Each number is 128 + 24 x the weight over the matrix's rms, rounded and kept within 0 to 255. Layers, rows and columns count from 0.

# layer 12 MLP up, 320x128, rms 0.135, rows 160-168, columns 0-127
[[113 112 131 117 136 149 174 127 147 118 140  93 160 135  89 136 144 141 150 121 160 163 162 100 161 166 175 119 122 134 151 117 128 112 162 106 120 176 159 121 109 117  90  98 132 138 149 125 136 104 115  81 103  94 112 108 107 168 151 140  86 130 143 108 128 158 105 137 126  91 149 134 132 139 146 135  96 160 130  65 126 121 110 175 133 159 133 121 143 150 148 152 100 165 137 115 139 126  84 102 136 177 104  99 104 154 126 150 122 127  92 134 144 101 169 131 126 135 108 107 121 114 114 131 149 128 140 144]
 [167 124 129 130 124 123 131 105 101 123 157 146 107 117 165 135 136 141  94  97 171 144 114 120 104 124 134 143 114 118 128 106 120  96 121 177 136 144 103 144 128 143 125 165 112 152 173 118 170  92 120 114  94  97 122 167 139 101  80 166 168 129 136 145 112  93 116 148 148 121  85 152  95 121 156 164 102  79 129 135 130 124 128 173 125 110 112 106 158 137 118 111 130  81 134 141 159 110 118  73 144 122 106 142 155  82 118 145 149 162 153  95 106 190 157  58 121 137 141 134 123 160 123 153 106 139 112 139]
 [115 139 155 145 127 154 138 158 130 116  96 129  80 138 122 123 125 100  98 153  68 182 124 123 128 130 178 136 116 127 109 121 103 128 136 116 124 148 108 129  69  86 138 145 101 162 140 148 117 123 126 134 146 121 113 115 115  85  94 176  77 133 123 144 127 113 128 159 101 122 113 139 127 120 142 135 119 127 154 153 131  97 171 105  83 145 126 113 128 147  94  99 117 108 189 141 108 144 154 112 128  59 121 167 107 130 125  81 152 143 147 106 106 136 125  96 165 126 107  94 111 138 105 139 107 104 106 157]
 [118 136 101 127 139 152 105 116 147 108 104 139 178 100 142 147 172 140 135 166 126 134 143 144 143 151 130 160 140 119 137 110 147 122 121 123 142  73 145  85 113 138 145 157  97 152 125 145 111 138 164 142 144 145 118 132 123 115 121 141 111 142 117 102 138 170  93 139  94 113 112 139 144  71 115 158 143 158 139 163 112 153 138 167 112 159 131 141 153 126 124 164 154 136 171 163 157 131  84 146 159 183 138  99 135 114 135 122 119 107 106 180 123  72 124 149 130 159 121 131 160 113 113 112 112 136  87 124]
 [176 151 107 111 163 136  88 137 177 128 127 158 145 148 150 131 106 155 118 144 125 130 128 144 125 119 130 124 143 151 131 179 180  43  83 154  89 149 116 121 178  64 120 137 153  92 130  99 150 113 127 123 107 109 122 148 129  99 127 112  95 120 134 127 166  93 135 126 125  94 147 149 103 111 163 117 151 138 130 126 135 148 113 111 116 123 155 169 162 118 124 150 126 106 124  93 128  99 141 178 107  79 139 143 155 130 153 139 114  85 159 136 100 107  98 143 132 140 143 119  91 124 127 144 139  96  99 106]
 [109 113 159 138 116 141  90 113 146 114 167 130 123 114 118 116  68 112  99 141  75 120 111 122  99 154 180 135 100 113 131 108 127 110  82 173 121 164 147 149 149 170 107 148 130 127 134 135 119 135 110 134 134 136 117 120 144 115 124 163 148 159  27 112  71 131 145 158 158 131 149 103 107 160  70  89 168 127 169 161 113 149 130  91 127 106 124 118  99 112 123  99 136 150 115  90 134 130 155 138 143 159 143 123 124 131 168 112 155 140 120 148  74 107 154 116 166 152 103 115 126 112  95 135 132  96 142 180]
 [130 113 153 101 150 161 126 121 138 179 120  96 112  83 137 148 125 170 150 126 140  81 130 133 121  71 122 124 135 121 118 121 111 139 189 128 135 148 126 158 146 141 146 124 152  91 114 126 146 126 101 159 125 140 139 117  97  99 129  98 111 140 119 144 134  83 144 128  98 129  48 174 169 121 147 140 147 178 121 135 133 158 138  95 170 156 120 112 124 146  81 113 114  92 163 108  93 102 142 140  92 137 110  94 118  97 115 170 132  84 163 121 155 144  88  93 143 145  96  95  89 128 107 106 132 181 115 133]
 [156 140 113 167 154 135 126  98 156 127 141 108 121 123 121 108 133 127  89 122 131 118 165 164 142 130 135 101 121 126 142 122  99 131 147 111 147 129 130 135  90 119 126 155 107 158 121 148 136 121 159  86  94 153  92 141 126 114 119 140 138 146 129 123 120 138 154  88 117 167 129 176 131 118 107 111  86 154 120 141 156  92  76 117 147 138 112 103 130 123 163 129 151 157 131 153 178 122 116 118 129 134 114 158 145 167 115 111 141 156  78 156 117  77 128 152 129 165 105 116  87  79 122 114 126 137 138 116]
 [ 88 131 125  87 138 129  79 117 152 119 143 132 100 121 121 143 109 105 136 124 127  95 153 128 165 110 140 134 130 140 182 168 104 123 100 117 142 129 136 125 130 113 130 146 123 166 133 136 110  82 156 148 148 150 143 111 122 125 163 127 187 122 152  97 111 169 206  98 169 116 124 128 140  95 101 192 136 143 142 119 156 114 144 145 120 109 116 155 136 115 131 116 132 172 114 113 102 118  98 162 179 110 136 180 132 148  78 130 129 133 127 114 139  73 105 137 118  90 109  96 125 169 121 169 134 137 134 151]]
# layer 12 MLP down (transposed), 320x128, rms 0.13, rows 160-167, columns 0-127
[[137 129 158 122 148 106  86 105 139 118 105  62 113 116 109 120 146 128 167 125 135 113 148 185 114 126 100 139 164 156 144 120 106 150  57 103 123 106 141 187 135 119 148 131 113 132 105 159 107 124 150 152 164 127 121 132 126 109 105  76 169 116 137 110 146 149 146 142 107 145 120  89 150 136 144  70 133 147 126 110  65 131 167 185 113 146 151  76 139 160 130  94  90 134 111  97 119 151 130 133 109 144 142 155 133 152 102  75 106 141 134 123 162 114 144 121 123 100 131 151 137 114 134 154 122 154 141 166]
 [142  87 180 119 122 126 130 111 130 129 146 137 116 139  84 159 132 150 153  85  54 126 147 133 121 137 151 147  84 128 182 134 133 124 128  93 122  93 100 154 124 115  97  64 145 115  87 123 181  90 158 108 153 143 157 169 103 158 100 188 160 144 168 171 130 116 131  95 150 142 150 167 154 179  99 120 109 137 127 109 141 130  81 121 137 145 142 157 146 124 117  89 134 103 101  95 103 132 168  92 120 133  93 109 113 121 157 139 111  83 141 114 123 118 155 116 104  90 145  81  91  98 114  76 142 155 109 154]
 [148  97 119 126  86 107 138 114 164 108 144 142 118  87 115 130 176 127 102 124 136 164 139 110 133 132 110 128 109 148 121 120 126 152  91 102 113 121 135  90  98 122 125 127 144 143 119 175 131 150 146 154  72 151 111 143 106 117 127 108 155 146 127 126 117 139 133 170 149  99 120 134 168 132 139 151 121 132  86 121 142 137 124 133 131 156 166 150 186  83  96 120 125 173 135 147 121 119 145  90 129  87 107 105 112 149 122  99 192  95 150 160 144 128 175 160 151  94 116  99 139 132 150 107  93  99 135 135]
 [106  90 118 113 112 115 120 192 127  70 152 109 159  86 122 123 131 143 122 159 129 138 125 136 103 112 111 160 131 137 170 150 139 113 120 153 146 122 173 123 126 150 170 124 139  72 137 114  82 143 132  96 134 107 106 115  80 135 112 146 147 165 138 109 124 133  71 132 126 126 126 117  68 114 143 142 133 112 146 123  93 137 132 114 126 199  83 112  98 131 136 122 150 102 144 148 127 134 130 168 134 157 111 149 131  76 131 115 104 184 137  90 124 110 124 148  99 151 139 116 126 121 115 138 153 135 113 128]
 [134 122 103 159 119 114 164 130  98 140  88 119  98 115 118 125 141 130  91 106 176 154 132 104 167 108 161 134 128  92  73 137  91 143 111 128 157 143 147 146  73 140 117 127 140 113 106 160 112 139  97 122 147 162  95 111 137 123 137 103 145 109  91 100  96  85 107 112 157 121 128  86 115 151 134 135  95 128  93 109 161 129 168 102 124 119 156 127 178 124 113 111 166 134 126 158 163  84 146 143 147 121 113 146 104 123 101 156 167 155 126 130 151 123 143 146  67 119 137 117 115 139  99  99  81 107 127 156]
 [154 125 128 142 153 142 156 112 147 113 129 108 117 107 134 118 110 121 113 158 137 131  88 147 146 140 113 137 117 172 155 152 129 114 217 123 135 179  97 125 136 113 108 149 129 175 129 118 165 106  76 130 150 106 118 164 150  70 149  80 154 162 132 102  68 147 117 159 101 130 139 128 112 131 144 123 116 132 117 147 156 125 129 139 119 175 126 176 102 161 105 159 154 143 129 181 120 151 148 116  81 172 128 117 130 116 115  95 135 144 154 109 165 158 146  84 117 163 128 144 142 147 175 127 122 128 130 122]
 [128 109 134 177 133 132 173 111  74  92 122 116 117 109 140 155 166 116 113 195 110 143 129 117 136  94 127 128 135 133  98  81  69 128  49 120  85 109  78 107 168 133 113 146 134 145 112 140 109 103 117 118 115 131 138  87 127 129 140 142 127 115 155 164  95 121 100 132 128 143 113 127 138 123 109 147 103  89 145 150 137 106 168 106 126 154 120 134 129 190 109 168 122 107 112  97 196 119 125 117 108 125 116 121 138 152 149 145 107  82 167 144 177 134 184  94 122 119 153 136 112 128 156 142 126 166 115 154]
 [125 142 164  85 114 111 109 118 108 162 152 136 121 142 141 113  74 163 100 152 126 136 135 163 135 147 135  94 122 156 118  96 151 129 217 116 101 153 119 138 146 155 133 112  90 136 145 144 135 118 133 164  96 117 121 110 160 167 134 158 146 132  97 100 157 135 157 136 126 150 144 116 103 132 173 139 108 142 152 112 153 127 118 160 142 111 120 134 136 150 160 164 174  85 161  86 130 159 105 112 116 129 104 148 118 172 131 114 136 116 102  88 156 116 126 118 121 158 176 133 140 109 131 139 118 140 126 150]]
# layer 12 MLP gate, 320x128, rms 0.142, rows 161-168, columns 0-127
[[ 97 114 146 117 111 145 108 101 111 168 149 148 101 104 135 176 153 150  99  86 109 113 116 152 149 139 125 135 138 121 118 152 160 118 125  99 134 142 108 154 135 110  93 133 133 128  90 101 125 112  86 139 106 116 124 137 110 115 164 162 115 151 144 164 138 120 115 168 137 143 122 121 141 127 111 147 156 124  96 152  49 159 147 138 177 101 153 101 136 115 131 108 144 131 142 145 130 147 162  98 134 136 139 129 131  90 166 134 127 159  80  94 135 118 180 153 105 134 108 135 107 122 134 116  91 134 123 143]
 [167 141  90 145  88 123 184 160 156 128 122 129 132 137 141 176  99 160 134  85 141 176  97  81 118 127  66 122 140 107 109 156 121 129  93 127 134 158 121 134 105 109 101 161 144 163 158 131 129 111 124 126 109 122 104 128 153 125 170 100 157  86 129 103 105 107 152 136 134 116 136 145 159 124 140 155 158 149 106 127  97 144 155 140 136 133 144 102 154 173 146 144  79 170 121 102 127 106 173  99 145  96  71 156 135 123 144 106 116 110 101 137 117 151 183 140 108 105 130  88 112 125 150 148 122 150 150 140]
 [143 147 112 140 126 144 147 131 125 133  95 140 147 134 160 148 102 109 143 150 154 105 114 161 128 104 149 168 153 110 143 134 156 127  92 132 130 132 127 142 100 111 127 120 139 165 110  97 113 102 139 148 113 117 135 134 100 147 157 129 126 178 104  89 160 206 146 130  95 111 118 119 140 142 136 179 109 118 118 110 149  94 147 138 120 109 107  94  88 150 118  78  89 179 166 157 132  57 123 145 130  91  85 115 149 105 113 117 159 139 135 118 112 169  94  96 130 111 149 124 127 126 162 110  96 124  77 176]
 [149  94 162 155 145 126 135 137 151  94  82  98 135 138 129  70 146 112 112 153 150 129 128 151 100 106 141 141 138 138 172 151 161 134 106 135  80 149 150 142 111 138 133 138 161 126 186 133 129 157 130 158  79 130 118 106 121 144 113 101 158 151 120 108  75 163 127 186 130 112 145 107 133 158 143 125 129 131 125  96 113 147  90 131 147 120  85 163  94 143 149 131  89 112 125 217  69 139  98 159 104 105 143 113 133 129 103 121 147 114 141 163 103 132 128 149 143 148 138 118 108 136 121 122 104 142 130  84]
 [145 101  78 165 125 134 154  89 188 157 120 118 134 112 171 108 116 135 163 153 140  99 121 133 153 119  78 118 134 133 135 157 127 107 121 129 138 171  74 125 158 176 100 168  82 116 148 102 120 137 123 133 117 122 113 138 141  72 158 129 138 177 144 135  91 147 106 169 106 134 104 141  85 112 121 101 102 147  84 108 165 126  99 121 162 127 141 169 106 156 146 176 122  94  96 153 151 120 165 108 124 187 149 143 194 104 151 143 151 132 114  99 114 131 142  86 115 131 170 145 139 172 115 124  98 133 111 122]
 [137 149 186 173 134 121  64 138 148 130 117 139 143 117 153  99 110 118  99 167  94 125 110 106 181 121 139  89  99 133 131 114 116 116 122 121 118 117 126 135 208 132 119 149  87 191 156 120  88 118 124 151  85 122 157 116 106 107 139 133 109 187 124 136 160 123 118 109  99 128 167 151 133 154 133 168 122 159 141 171 106 125 159 102 141  85  83 161 118 166 101 110 111 169 118 108 152 123 105 137 149 130 174 100 154 103 161 104 143 145  94 157 100 102 160 130 156 106 131 209 132  78 153 123 138 109 144 129]
 [145 138 144 168  73 139 146 122 131 103 104 116 134 126 123  67  84 107 152 116 113  95 115 182 137 157  91 170 106 129 126 109  84 123  89 126 111 124 175 121 142  84 148 124 165 123 129 152  75 128 100 147 149 121 134 102  71  74 143 120  93 107 152  71 114 133 128 119 139 141 120 105 153 117 153 104 132 105  95 100 118  96 140 137 120 103 124 131 130 125 100 109 142 175 139 137 140  99  98 147 116 113 133 121 127 175 134 166 152 165 146 155 126  96 144 100 104 133  86 145 132 115 143 113 128 163  86  96]
 [119  77 164 160 117 144 155 122 141 183 112 109 125 117 144 148 104 178  81 119 146 170 108 186 203 125 121 111 105 101 146 139 100  96  87 148 182  88 134 133 140 129  99 131 118 137 117  83 106 112 115 145 155 130  85 123  91 111 149 105 130 111 136 127  80 135 114 156 148 119 127 155 166 156 173 181 149  86 138 140 140  94  99 152 158 129 108 116 153 121  92 116 122 127  94 141 119 135 106 158 156 123 141 109 137 115 102 100 116 110 133 126 100 178 134 116 123 106 124 129 170 148 133 148  91 155 152 137]]